config.yaml
hidden_size: 320
num_key_value_heads: 5
init_std_qkv: 0.0273
lr_head: 0.00462
schedule: "wsd"
Each number is 128 + 32 x the weight over its row's rms, rounded and kept within 0 to 255. Layers, rows and columns count from 0. The size above them is the row's rms in percent of the matrix's.

# layer 7 MLP up, 640x320, rms 0.0391, rows 78-130, columns 256-319
size [106  96 101  99  99 103  97 101  89 102 103  97  97  96 114  91  97 102 104  90 105 107  97 103  95  94  89 100 103  89 108 101  99 110  97 106  94  97  92 109  93 104 103  95  91  95 109 106  98  94 102  98  99]
[[ 77 113 192 139 137  66 152  92 212 157 136 142 123  51 177 121 136 151 152 111 120 148 114 106 198 106 120 176  88  96 128  78 144 125  56 124 190  80 136 121  97 111 166 152 133 139 171 134 142 154  67 192 132 179 120 114 121 105 106 227 138 185  43 172]
 [190 110  92 123 185 117 126 137 116 119 127 141 131 150 130  71 138 170  56 167 122 166 131 142 173 186 179 106  78  75 145 182 169  89 108 168 157 170 202 133 126 148 127 130 138 151 116 112 158 192 110 115  87 132 131 160  83 185 125 116  94 113  80  91]
 [157 125 127 154  99 113  84  96 162 155 151 121 107 162 133  95 169 127 150 153 179 195 141 162 179 162  82 101 150 151 134 151 117 103 122 163 151 113 164  84 152  79 168 129 111 125 133 140 100 160 179 185 160 175 121 171 162 103 135 120 116 118  74 120]
 [175 156  98 113 122  88 144  70 155 112 165 103 158 110 132  93 132 132 106  90  92 124 158  96 133 112 138 118 161 121  65 139 142 121 111 134 133 149 135  95 170 154 159  77 140 210 124 154 142 133 119 106 183  99 173 133  86  65 131 156 132  63 115 119]
 [142 120 194 133 173  81 160  65 153 113 173 125  24 176 182  93 113 140 119 140  98  80 160 108 145 112 113 152 137  80 167 172 142 128 115 139 115 135 194 127 110 170  66  99 137 152 141 136 148 103 123 178 134  86 174 111 140 165 158 103 117 114  40 163]
 [157 145 170 147 138  77 122 150  67  88  84 106 155  71 141  91 131 143  87 112 160 154 167 163 113 178 148 166 138 148 115 138 118 126 101 135 139  96 167 137 133 168 117  79 158 142  76 150  77 202 102 148 139 131  54 140 120 151 152 166 116 141 121 140]
 [143 113 139 137 137  94 159 140 113 130 145  63 162 100 144 121 190 191 159 143  96 107 126 160 143 137 131 184 124 109 130 112  74 131 136 107 109 100  85 111  98 111 133 102 116 138 135 136  73  92 190 106 182 166  89 129  85 142 101 205 189  95 106 166]
 [181  58 116 110 131 132 134 177 181 134 208 158 174 142  95 156 137 146 118 163 138 175 117  83 145 157  64 120 152 154 100  91 176 125 154 115 159 126 105  99 142  74 149 162 149 115 170 109 125 124 106 151 161  91 158 118  85 114 159  93 178 123 116  96]
 [112 120 184 119 141 108 135  70  84 159 141 115 132 119 113  39 155  91  83 167  99 141 164 102 140 104 150 120 121 135  81 117 162  80 146 152 105 161 171  89  96 132 132  98 132 173 115 144 130 128 139 121  77 166 135 137 185 136 105 127  86 136 124 135]
 [ 65 126 156 120  84 118 122 163 159 147  76 155  56 100 149  85 162 177 161  62  93  38 141 113 155 122 130 130 147 107 146 132 129 128 127 134 103 156 139 136 108 107 134 212 106 100 137 196  65 157  99 182 150 103 115 186 100 100 160 174 128 101 160 115]
 [168 140  95  87 123 118 177 130 125 179 108 164 132 142  83 101 178  77 155 128 149  95 119 160 175 126 105 128 156 143 116 102  98 148 186 165  97 144  87 152 106 137 109 141  86 112 109 162  63 162 172 147  91 194 133 153 109 105 111 121 167 139  97 115]
 [209 121 214 127  94 112 183 151 176  86 135 128 175 144 105 166 178  35 163 118  78 143  87 177 164 164 172 120  91 131 133 139 158 107  90 103 124 144 100 167 127  89 126 124  97 132 104 134 122 152 113 199 182 112  73 107  76 101  91 133 127 136 121 102]
 [148 134 113  95 181 101 102 163 101 128 217 133 131 113  80 109 113  67 124 142  86 121 165 128 137  94 118 193 124 145 151 168  90  79 144 182 153 129 147 126  77 106 149 144 168 120 103 141  79  98 141 152   6 105 131 149  80 145 152 138 108 115 160 184]
 [156 153 178 194 172  80 167 126 111 112 121 154 115  89 181  99 139 130  75 125 167 154  75 171  97  87 126 136 103 141 110 134  93 127 101 119 168  41 115 147 143 183 155 139 118  89 163 113 108 119 114 177 102 110 105  78 173 104 113 119  83  96 128 154]
 [157 165 106  82 110 155 135 133  82 164  90 121 112  85 109  72  83  95 188 120 105 147 127 158  90 123 181 142  92 138  73 178 170  75 116  89 159 125 105 133 130 109  81 110 142 120 118  86 121 123 106 125 181 116 132 134 105 115 183 106 116 148 162 201]
 [112 147 134 131 178 145 137 183 150 142  51 116 122 161 132 110 109 133 127  84 175 126 101  91 160 179  86 160 144 106 123 138  91 181 121 181 179 119 149 140 158 165 113 107  94 168 125  58 151 130 140  98 179 151 100 142 121 115 145 143 173  49 123  67]
 [101 120 115 149 132 166 185  92 123 134 139 126 177 104 176  96 135  93  90 134  39 134 110 128 153 125 150  90 178 149 128  71 132 184  84 119 162 126 124 130  97 164 110 164 113  96 148 181 163 147 110  75 120 138 136 126  90 114  90 176 162 117 102 144]
 [120 131  70 149 203 172  90  91  92 127 183  94 118 143 112  88 136 101 143 119 133 132 125 145 103  56 125 190 129 131  71  62 108 136  91 153 109  97 156 186 146 155 119 145  76 134 205  93 130  87 134 138 101 129 173 111 114  78  48 107  88 137 125 112]
 [103 121 119 127 195  84 119 106 125 159 111 207 128  94  92 163 147 118 165 184 150 142 144 142 113 106 118 124 126 100 122 187 170 166 120 110 142 127 129 134 103 126 115 111 125 154 123 134  55 136 123 187 187 122 101 106  86 128 140  87 175 168  68 116]
 [206 220 145 125  90  95 142 152 143 108 143  96 132 185 156 140 131 128 187 168 130 121 163 141 101 179 139 110 169 134 137 148 142 120 141 166  84 134  87 138 114 134 152 140  98 114  97 114 125 123 113 119 100  94 104 142 107 123  61 130 151 120  71 187]
 [136 199 142 168 142 133  74 178 116 116 145 105 109 169 164  94 150  98 134 139 153 123 174 118 127 165 159 144 125 158 125 188 101 139 138 164 176 185  90 153 126 179 135  53  80 106 126 145 180  57 122 119 144 129 149  99 122 117 152 117 123 121 101 104]
 [ 86  79 125 150 113 117 108  77 150 144 111  83  82 146 118 139 177  98 176 168 111  59 175 140 117  91 165 121 113 107  45 130 112 125  54 134 149 136 139 161 117 155 188 116 106 212 111 108 106 157 141  66 119 114 137 106 102 119  45 135  70 109 131 136]
 [115  54 134 116 125 109 119 147  89 158 154 121 145 128 155 120 102 143 150  85 130 103 117 126 137 125 154 114 110 135  90 120  88 110  94 153 173 175 200 164  95 127 183 130  98 146 117 166 154 168  94 122 115  34 165  57 115 153  73 136 124 177 135 214]
 [124  99 197 179 175 153 107 156  92 125  75  99 149 122 133  72  97 187 139  93  99 127 111 189 139 190 153 138 104 182  73 101 116 110 146 165 114 137 108 132 195 121 133 149 121 157  98 120 127 195  82 100 112 143  69 135 114 155 129 121 156  77  99  96]
 [ 78  91 183  97 188 170 125  94 148 133 136 116 102 159 141 143 155 170 122 122 168 111 110 132 183  90 115 155 132 126  88 176  88  96 125 111 152 108 170 107 136 111 159 137 130 134 149 209 138 113 113 124  92 166  91 115 119 146 205 152 172 123 123  75]
 [107 137 121  83 177 125 149  98 132 137 130 113 170 143 175 117 148 156 136 148 170 106 179 103 107 120 131 157 121 156 163 131 120 169 209 104 131 156 137 131  90  69  74 145 157 106 136  64 114 104 208 179 106 163 136 132 148 181 138 126 102 149 145  85]
 [137 160 145 115  70 162 137 185 115 117 110 102 126 140 142 145 155  99 149 168 228  84 144 101 113 124 147 144 150 151 205 139 159 158 160 174 174 112 179 151 114 143  83 109 135 128  63 110 126 133 131 123  45 124  98 113 111  84 143 135  96 143 126  87]
 [141 101  50 119 159 141 140 144  81 112 188 150 109 128  91 140 122 159 131 141 155  76 119 103 129 115 115 150 169  97 102 104  98  78 139 100 100 106 103 130 119 114 152 115 161 131 142 198  38 161 159 139 142 119 151 132  87 131  91 127 149 114 161 109]
 [ 94 146 181 109 158  89 190 174  57 136 132 127  61 122 111 167 118 127 117 130 107 127  80 133 149 122 129 217 101 146 124 157 110 140 191 131 233 116 173 162 191 180 174 111 116 152 134 152 149 159 117 171 137 195  77 130 116 191 136 123  69 144 108 133]
 [154 135 154 156 146 148 166 133 121 156 196 179 127  97  98 105 183 189 147 146 175  74  96 110 127 161  94 195 148 162 120 113  98 138 139 156 167 113 110 131  99  85  93 127 156 121 157 146  92 134  66 109 154 110 128 125 250 155 165 160 195  65 191 130]
 [139  94  76 142 121 126 141  64 172 130 122 127  84 143  84 154 116 105  92  85 154 118 153 152 122 161  92 184 154 123 105 192 129 198 147 138 142  91 100 110 120  91 104 135  71 175 110 135 128 184  96 105 155 115  70 203 108 117 132 113 132 111 143  98]
 [ 83 104 108 196 108 163  96 160 112 122 138 152 192  94 166  88 196  96 132 153 119 147 117 176 160 140 148 130 129 121 147  94 115 137 189 145 101 123 163 147 132 131 126 177 112  55  82 141  75 120 111 168 137 215 168 132 108  92 144 146 139 139 141 130]
 [175 113 101 146  80 158 126 176 103 114  66 119 172 127 146 182 127  40 206 134 109 177 168  77 105 149 103 127 135 204 140  75 170  50 168  87 145  98  99 105 100 138 102 138 183 194 136 109 139 126 131 127 123  97  67 107  96  56 116 115 130  89 132 168]
 [149 167 188  96 106  44 151 129 110 131 153  77  74 146 113 154 115 158 230 172 160  97 130 130 133 126 142  92  81 166 104 140 165 144  98  98 135 170 147  81 159 155 146 186 110  75 103 138 169  89 112  91 148 113 184 153 154  84 129 105  81 115 123 118]
 [162 119 220 164 151  95 132 101 113 103  98 173 138  95 130 122 119 130 125 140 149 140  96 137 154 127 176 145 140  88 139 127 153 158  90 127  90 126 142 179 117 161 121  74 224 122 206  89  64 107 100 146 124 129  64 125 148 140 113 169 146 184 132 172]
 [137 123 125 158 108 132 123 123 140  69 120 162 199 159 108  95  98 115  89 129 167 110 107 149  98  70 143  98 141 102  82 117 153 152 142  81  34  94 164 123  86  90 127 171  97  95  93 109 154 126  79 129 111 170 124  81 139  66 118 126  95 113 158 120]
 [167  59 104 154 150 123 155 108 138 152 123 120 137 183  71 117 104 116 165 136 195 130 119 142 131 144 127 174 174 175 117 163 104 162 102 137 138 139  95 102  81 136 193 184  95 123 166 173 155 104 112 100 132 150  65 124  98  94  87  87 111 146 122 106]
 [121 153  81 157 143  67  94 164 129 127 168 140 135  68  96 136 105 166 144  87 108 193 175 116 134  73 104 126 143 137  59 128 135 146 102 141 204 185 130 121 140  96 146  94 178 153 100  81 158 180 136 121 161  98 108 135 115 110 166  90  89 161 139 112]
 [101 208 112 125 129 147 166 152 119 103 168 152 116 169 133 133 146 143 147 158 117 188 184 130 130 159 175 142  96  98 127 157 163  93 116 116 112 180  75  51 120 157  87 132 121  92  63 126  82 174 193 149  66 140 187 129 167 104 161 111 132 121 121 108]
 [117 159 127 126 122 118  90 211 154  75 167 110  79 147 124 162 177 138 157 158 103  92 103 111 129 114 164 129  74  83 145  81 153 106 150  83 138 138 118 164 121 121 148 144  72 103 191 110 133 164 196 111 138 119 145 143 110  80 159 129 133 170 128 153]
 [140  63 183 113 130  62  94 201  93  52 102 137 107  70 181 146 149  98 135 152 168 133 154 144 195 128  47 137 146 100  97 106 147 119 101 129 152  99  90 141 112  85 177 109 126 166 144 137 145  83  89 155  80 116 140 132 119 155 146  88  54 150 175 125]
 [193 149 100 165  78  82 148 150 129 110 144 151 171 127 165 117  88  47  81 173 178 140 116 169  71  93 118 185 147  88  96 125 161 182 127 141 203 131 131 140 107 141  88 111 124 131 136  81 104  92 148 100 148  88 116 155 114 159 106 151 122 145 117 132]
 [114 108 149 104 104 132  77 145  98 129 141 119 122 146 170 160 118 116 130 174 181 116 114 108 197 152  54 114 144 159  87 151 118 180  99 173 144 189 129 130 152 145 116 121 156 102 136 187  66 105 132 137 110  94 119 174 154 110  92  91 132 154 168 100]
 [ 61 163 163 173  97 123 149 111 198 105 134 114 181 147 166  54 108 174  88 140 108 142 152 126 197 123 135 193 123 151  85 145 150 115 131 140  72 163 143 126 110 110 128  60 112 130 148 113 119 136 112 130 175 115 108 163  88 117 178 108 122 155 125 175]
 [138 134  93 107 164 145 189 155 124 112 155 123 109 143 118 145  99 156 138 166 121 128 140  91 114 117 135 126  99 165 165 106 186 129 159 119 120 119 202 169 124  78 126  84 122 155 116 140 119  80 104  70 129 155  74 166 100 144  87 170 132 173 167 110]
 [151 112 158 150 118 136 158 158 126 161  85 155 144 141 190 111 136 132 123 101 122 108 141 139 194  89 122  94 130 117 124  54 159 148 117 139 128 153 159  80 156 112 122 106 102 129 134 141 196 137 157  80  57  92  99 172 176  90 106 137 187 165 171 137]
 [109 150 111 121 119 173 132 162 141 141 125 152 102 114 153  67  78 133 147 100 111  95 122 123  79 142 180 119 124 104 119 192 140 117 119 181 114 189 136 123 137 113 151 140 121 137 123 115 110  94 105 177 124 136 115 132 108 174  75 145 148 127  95 172]
 [156 121 174  81 156 100 153 101 131 138 143 188 137 152 126 132 125 110 150 151 134 121  96 170  89 148 153  97 141 157 116 136 163 111 136 125 194 121 122 144 146 103 118 113 109 139 178 121 115 164 112  58 126  28 140 123 145 153 184 101 111 163 142 118]
 [183 109  74 142 160 108 171 103 148 126 144 153 167 132  84 141 160 161 123 177 156 186 124  83 111 155 127 136 163 107 137 172 130  82 163 129 115 145 167 125 150 124 112 118  89 163 155 100 165 157 158  92 108 135 143 136  90 142 113 161 127  97  74 133]
 [198 182 146  88 109 101 163 128 173 137 194 142  97 122 142 156 169 116 142 114  88 115  82 107 101  91 148 135 168 144 155 153 129 190 111 104  88 118 100 131 125 167 128  91 166  77 111 127 159 128 138 123 104  99 198 100 169 188 115 134 128 138 113 105]
 [111 127 118 158 159 186 183 145 116  71 126 163 134  76 178 110 112 178 178 175 145 134 194 114 117 143  88 128 101 125 129 118 133 170 188 188 139 109 139 158 158 116 152  77 144 121 113 135 177 136  72 140  96 113  89 100  71  88 145 121 145  91 173 143]
 [159 112 178 173 128  63 115 142 102 102 188 153 121  89  51 195 159  66  96 134 183 149 171 123  97 100 109 135  96 140 165  88 160  36 112 142 137 144 106 123 126  98 125  42  72 154  91  67 158 134 144 111 151 162 129 159  94 143 123 151 109  79 165 103]
 [130 105 105 126 171  91 134  80 168 108  93  93 113 158 118 172 156 124 114  93 203 106 158 163 217 120 132 146 132  90 118 120 127 118  96 114 116  49 155  81 173 102 106 242 110 129 124  73  60 171 180 102 114 105 146  80 129  98 101 100 103  93 115 113]]
# layer 7 MLP down (transposed), 640x320, rms 0.0391, rows 78-129, columns 256-319
size [100  92  94  99 102 105 102 104  89 102  99  96  92  94 104  99  93 106 107  93 111 107  94 109  92  90  83 112 109  92 110  97 104  98 101  94  85 108  95 112 100  99 101  90 101 101 104 110  98  94 103 101]
[[151 151  81 160 137 188 133 138 162  95 141 138 175 146  90  81  86 141  90 155  66 118 114  95  88 151  54 161 119 122 147  85 119 110 111 140 104 152 129 107 113 125 125 158 152 151 172 151  74 147 210 142 129  82 140 154 175 184 128 136 103 135 117 126]
 [ 88  76 128 137 118 129 131  68 160 120 126  68 104 108  91 143  85 107 132  66 104 121 146 107 113 108  85  94 128 104 122  99 118 128 126  91  93  62 101 114 142 123 109 128 143  99 124  61 124 107 102  95 173 125 171 114 154 101 191 156 148 136 139  98]
 [115 155 121 110 107 192 181 178  97 110 134 149 151 114 118 167  94  85 132 140 133  93 125 101  80  77 170 123 158 125  86 117 124 136 109 129 128 154 103 221  86 195 109 129 130 167  86 148 160 104  97 128  39  80 101  83 108 117  78 129 111 152 175 124]
 [151 101 129 113 133 128 173 132 167 178 144 147 137 114 123 107 157 169 125 138 185 127  75 150  94 138 133 146  47 107 153  91 151 129 152 120 139 116 132 163 142  83  97 126 161 104 111 140 137 172 140 143 137 172 196 130 136 154 125 170 102  99  81 115]
 [ 99 133 106 142 110 134 119 139  86 130 106 141 161 201  38 176 118 111 114 170 125 185 166 147  56 115 162 111 177 143 101  90 110 157 127 104 161 104 113 139 190  77 162  93 144 105  84 130 186 119  75  58  81 210 102 127 100 123 132 141 128  98 157  79]
 [145 168 105 108  93 117 149 101  98 124 129 155 114  92 137 165 189  76 136 101 159 101 127  95 103 133 143  98 145 127 142 163 123  90 104  72 136 132 123  81  76 115 181 134 127 104 145 115 149 161 142 128  99  99 135 158 161  70 125 115  91 162 129 102]
 [146 159 159 136 182 119 124  95 130 152 136  97  94 113 146 133 105 161 141 163 100 126 143 158 157  99 140 156 108 143 132 101 153 218  96  82 137 134 115 154 131 162 135  91 148 140 167 137 133 174 117 138  96 151 170 139 187 153 148 125  83 163 124 118]
 [105 149 129 174 100  90 106  94 115  79 133  79 110 128 184 155 128  59  57 138 121 132 160 166 118  48 158 129 133  90  70 177 169 143 119  89 138 110 106 124 147 167  93  89  81 142 100 169 178 167 115 158 128 104  91 122  76  78  88 138 127  88 135 150]
 [123  55 128 128 130 177  82 156 158 119  58 173 130 164 112 104  92 101 115 119 122 188 148 200 111 120 133  96 161  81 158 178 115 152 122 190 148  95 146 142 137 146 103 135 128  73 144 156 157 198  87 132 144  94 125 145  79  86 105 128 130 112 148 127]
 [168 161 147 150 140 131 145 141 117  71  81 160 154 152 134 142 112 103 124 179 108 126 161 105 128 162 204 153  61 112 181 111 115  99 145 200 118  84  87 124 134 178 138  70 113 104 173  90 113 144 136 101 116 173 129  72 135 173  79 149 112 155 118 142]
 [ 64  95 128 159 119 139 140 139 177  67 137 154 105 100 155 148 129 111 119 136 159 120 120  97 112 110 123 181 103 120 214 127 152 111 101  38 143 129 119 137 108 151 152 150  94 139 139 111 170 131  53 133 129 105 105  96 116 123 170 144 145 152 140 103]
 [ 72 101 152 129 156 112 146 111  90 100  86 148  78 118 158 195 142 117  59 136  94  78  92 100  69 144 125 171 140 139 126  88  72 137  90 172 115 106 162 102 162 133 108 109 120  90  86 150  48 165 128  82  46 105 127 154 181 178 159 144 116 153 114 145]
 [ 82  80 193 155 124 145 140 126 101 122  87 124 139 129 141 159 182 177 158 125 162  86  73 160 152 162 162  68 129  80  99  78 120 190  63 138  96 152  95  92 111 138  96 141 130 114 124  86 124 176 106 118 191 137 165 111 200 136  50 156 175 141  75  83]
 [166 131 191 129 136 123 132 128 131 113 119  80 158 130 147 157 170  77 153  83 146 103 191 154 180 162 146 116  58 147  98 138 129 130 134  78 110  72 146 148 120 159 136 191 135 163 153 105 153  75 127 140 162 124 179 132  99 116 210 145  87  81 230  78]
 [ 96 169 219 166 124 109 144 121 140 121 153 134 146 142 135 108 134 111  88  84 166  78 158  47 165 163  71 194 107 178 114  87 157 148 102 160  96 113 119 160 135 156 102 116  99 114 141 126 159 191 140 122  41 143  76 121  83  84 169 130 133 112 106  36]
 [129 101 181 124  79 119 146 102 117 123 114 152 158 196 126 198 170  95  98 136 133 113 146 106  94 145 187 202 124 165 153 117 177 100 131 111 148 157 142 150 121 142 109 138  88 118  85 172 102 113 122 181  53  64 118 100 205  83 116 181 111 136  95 110]
 [176  88 202 162 110 148 120 129 132 120 123 151  87  78 114 118 144 158 179 182 155  90 128 130 117 139  68 107 133 148 112 102 123 104 109  86 131 135 116 125 149 106 140  81 131 155  83 104 124 163 142 108 117 112 153  84 115 110 161 143 150 176 161 117]
 [177 104 226 142  82  75 177 148 142  86 119 156 119  96 187 183 137 117 141  87 174 127  60 151  86 112 140 127 109 180 138 103  89 187 205 121 159  80 135  84  92  99  46 195 122 127 101  80 136 103 182  51 126 149 132 193 163 128 175 127 116  97 154 106]
 [157 146 112 117 131 182 109 200  82 101 186 140 150 143 175 129 149 152 104  76 136 175 115  90 128 116 167 138 161 157 148 150 125 120 121 111 107 134 167 190 148 143 141 115 104 114 126  93 137 172  86 112 102 116 104  98 121 138 176 141 115 162 145 108]
 [ 87  65 127 115 131 139 125  98  99 152  93 105  86 126 103  73 125  76 131 148 148 160 152 179 127 134 199 149 121 110 102 158 126 163 155  89 178 137 142  76 112 152  44  95 146 129 104 171 141 122 120  96 151 129 184 140 136 179 141 120  54 105 219 110]
 [149  55 128 108 142 192 163 104 152 138 178 110  81 180 131 161  78 134 163 103 147 165 118 141 143  99 140 159 135 140 144 119 148 130 132 149  90  80 114 190 131 120  79 152 197 106 127 145  99 169 111 141  98 128 136 113 130 131  96 131 185  99 110 134]
 [133 197 145 159 157 106 121 101  87 101 131 125 163 165 113 152 116  69  87 117 146 146 128 111 141 133 105 144 142 137 131 161 120 145 153  83 122 160 152 143 151 137  59 159 120 148  80 222 136 178 113 121 118  84 115 145 115 168  80 147 150  77  81 156]
 [131 126 141 158 130 139 104 145 129 164 104  89 123  96 120  90 134 163 132 104 171 140 156 169 137 101  98 119  67  66 148 122  67  96 151 109 102  85 112 145 139  93 150 116 113 162 117 121 162 140 135 145 147 127 143 136 104 153 120 163  90 146 179 113]
 [129 110 129 173 106  44 149  80 121  84 161 197 152 146 113 110 130 123 134 158 118 149 183 129 154 100 178 199 160 143  80 132 124 133 119 116 176 113 188 173 142 116 109 144 109  62  88 158 159  78 131  85 111  85 133 135 144 139 107 167  74 124 162 111]
 [119 127 146 173 132 141 126 173 107 119  71  85  97 134 177  85 113 111 160  99 101 154 141 165 106 111 126 167 131 113 174  79 140 161 163 181 116 114  70 201 147 170 150 133 123 141 142 126 119 115 120 121 130 161 131  97 114 131 124 122 142  88 201 206]
 [187 103 167 100 136 103  48 138 132 141 118 119 150  88  94 143 126 127 105 108 121 125 151  47 127  77 117 167 126 160  65 171  75 113 116 152  74  93 151 139 158 109 167 137 106 101 116 147 112 138  98  84 146  91 108  76  44  70 154 123 127 112 134 136]
 [100  86  67 172 199 117  89  96 102 121 137  75 145 159 129 122 119 116 150  76  86 163 136 176 120 121  61 136 141  84  74 111  91 127 109 117 100  87  75 111 101 137 151 104 131 151 205 100 160 100 143  97 198 163 160  93  77 123  93 156 172 106 133 137]
 [107 152 215 208 117 118 166 166 146 111 105 155  89 167 123 103 154 100  95 141 166 116 114 122  96 140 146 106  72  76 158 111 120 239  79 169 120 126 120  79  96 151 162 195 128 108 142  94  92 103 120  92  80 101 125 128 148 105 145  67 139 204 128 117]
 [112 147 100 133 207  99  97  97 146 124 151 125 103  91  79 112  96 167  73 128 154 160 165  79 102 169 133 137 215 125 178 133  67  88 145 118 163 127  90 163 136  99 159 113 150 108 199 153 112  77 126 143 109 188 188 106 120 126 132 133 117 118 123 128]
 [104 153 137 104 101  93 120 135 123  98  25  97  61 113 197 107 142 144 150 127 138 152 151 134 139 135 126  74 161 117 130 174 155 141 160 156 147  86 129 196 157 178 156 155 105 113 104 135 106 165 129 147 118 110 114 136  70  93 171  77 116  73 115 138]
 [152  97 116 110 163  98 102 148 108 109  89 192  84  90 140 106 142  96 127 159 179 139 145 128 129  62 158 127 133 102 155 122 131  99  84  67 153 141  83 127 132 175 111 125 167  73 123 121 103 134 210 107 155 123 143 103  93 103 133 138 114 101 182 145]
 [244  97 141  72 165 103 111  94 174 113 112  97  83 168 140 189  69 157 148 136 147 133 110 128 136 117 106 141 147 129 131 159 161 111  96 117 115  97 110 119 109 154 115  90 119 117 179  76 160 126 146  93 118  83 107 102 190 174 136 136 109 112 103  87]
 [120 158  77 156 105 119 128  86 166 155 125 141  79 172 157 144  85 124 121  95 130 124 163 123 133  86 131 207  74  53 112 133  91 184 112 131 110 123  89 115 154  91 133  71 100 147 106 115 170 108 190 164  45 100 126 186 119 126  92 121 150 150 130 161]
 [186 117 130 147 154 155 137  87 182 127 110 179 168 161 148 104 149 109  65 108 126 161 121 137 105 165 144 155 180  99 160 154 103 105 114 117 112 110 127 175  85 102 132 138 159 145 138 189 155 139 157 163 171 109  90  67 126 182 191 126 186 150 106 163]
 [125 159  93 138 116 108 108 108 124 135 135  79 145 168 132 157 113  94  95 114  81 127 133 141 164  95 121 107  93 158 143 106 150 109 124 112 186 135 117 102 163 111 211 109  81 152 104 120 129 150 119 148 169 111 173 161  80 161 118  91 137 126 135 133]
 [137 146 153 148 133 106 115  88 139 145 149 127 131 106 121 136 154  98 130 176  89 152 123 151 122 173 152 104 117 161 181 107  99 144  69 142 226 139 132 131 148  75 125 131  96 153 149 146 104  82 136 105 112  94 125 131 152 190 162 191 132 107 111 158]
 [ 86 147  70 130  68  91 106 121 108 109 179  98 155 143 132 121 163 115 138 154 140 117 121 131 103 104 153 153  75  49 126 118 123 118 178 173  81 124 176 121 174 164 114 147 170  81 113 119 142 143 113 109 114 165  95 130 145 130  92 135 109 135  88 200]
 [121  98 152 132 147 186 170  96  95 184 109 107  81 129 140 146 138 118 164 105 149 128 120 192 137 192  79 122 111 127 183 112 117 162 109  67 176 119 105 104  89 122 117 159  30 163 145 126  80  97 140  81 115 108 167 116 140  78 172  94 207 124 156 172]
 [126 112  56 160 147  83 140 127 127 152 169  88 173 105 139 167 118 113 121 102 167 145 100 131 135  95  98 146 125 147  85 181  71 188 142 147 142 129 156 183 139  82 138 130 164 141 120 124 166 118  91 124 128  96 165 149 115 119 113 115  86 175 123 160]
 [102 152 128 106 124 146 135 164  92 115 113  97 198  94 173 172 107 147 197 123  93 118 133 130 159 149 125 134 141  96 167 125 148 130 101 100 112 181 137 115 106 152 212 124 100 128 111 144 126 163 126  76 115 141 151 104  90 118 126 126 149  85 148 110]
 [130 105 109 122 117 158 166 123 133 151 103 121 142 135  89 129 119 148 103  75  94 141 160 126 112  68 182 143 111 104 114 168  64 144 219 151 119 110 153 159 119  95 148 116 124 116 102 122 149 142 218  84  91 149 113 100  59 108 127 156 173  85  87 125]
 [148 179  96 133 113  79 142 154 146 186  75 127  98 124 123 111 161 176 187  90 141 140 133 205 155 147 127  83 170 211 160 112  69  95  83  99  99  94 125 100 134 108 158 119 180 113 145 145 161 185  99 114 129 173  94  65  90  92 133 140 108 118 127 145]
 [116 126  88 156 169 127 164 139 173 132 147 142 136 154 112 118 146 131  91  98 154 107 155 129  93 119 193 165 170 103  56 112  92  70 130  63  96 116  49 167 120 102 117 139  75 153 124  58 181 152 122  81 137 177 202 118 154 149 178 133  87  58 112 108]
 [108  65  70 127  88 177 101 126 112 103 157 139 146 155 144 155 152 117 136 108 126 126  62 181 120 116  99  79 138  62  93 148 114 130 163 142 171  96 184 137 100  87 106 172 163  92 159 121 155 178 140 119  96 137  95 125 116 137 132  78  81  79  99 119]
 [101 107 127 166  57 135  73 103 114 139  46 177 114 125 162  81 174 113 102 148 107 143 132 170  97 112 106 129 123  97 140 124  53 141 119 152 134 139 103 117 210 162 136  90 127 139  75 147 105 188  61 188 110 150 149  90 124 168  70  86 117 109 135  95]
 [176 134 123 129 148 159 143 164  74  54  68 120 136 114 118 112 115  95 153 110 158 108 142  98 151 125 170 139  77 137 110 111 149 191 201 128 115 134 162 193 173 174 142  99 145 167 146 118 105 149  78 138 146 131  96 113 108 110  94  84  49 115 172 116]
 [160 188 141 166 118  94 122 153 143 114  97 161  96 154 132 126 152  85 153 105 178 143  93 144 204 110 134  99 110 165 163 103  82 134  79 106 167  75 150 129 129 156 132 114 106 134 156 139 148 190 143 147  91  96 171  88 115  76 154 127 138 115 179 122]
 [136 115 119 111 111 129 134  93  58 118  81 131 162 140 181  93 136 140 196 177 109 158 100  86  76 123 141 122 146  99 131 149 132 102 195 135 143 121  63 118 151 129 127 127 128  83  95  85 139 137 143 177 140 149 121 106 181 158 117  95  82 109 130 112]
 [108 111 150 158  89 151 145 119  85 101 121 121 111 135 152  92  77  82 133 149 117 106 176 165 132 138 143 143 151 128  94 133 127 125  79  84 133 140 125 128 124  83  95 117 164 101  52 102  65 112 124 184 118 154 113 158 152 112 136 176 104 135 161  83]
 [ 59 103 120 151 142 137  96 129 140 102 140  92 123  65 128 113 107 156  85 150 140 116 136 129 113 126 115 154  85 211 181 113 158 108 128 132 156 118 220 145 148 113 143 165  73 130 177 116 110 125 157 152 141 173  89 131 121 133 183 143 109 127 112 130]
 [128  90  85 132 143 173 149 123 116 157 104 106 132 148 116 147 143 143 101 111  84 106  86 152 132  90  72 108 183 120 131 145 121 119  90 144  95  95 117 125  98 187 112 138 140 152 175 143 133  74  92 159 194 173  93 165 182 115 100 161  74 148 110 151]
 [113  93  92 152 173 160 112 123 185 175  95 114 134 148 137 128 124 145 129 128 104  79 134 137 153 157 102 148 138 121  75  95  90 194 136  57  61 110 104 118 119 128 161 189 101  86 124 127 117 122 138 120 104  75 140 108 231 131 145  74 137 137 148 133]]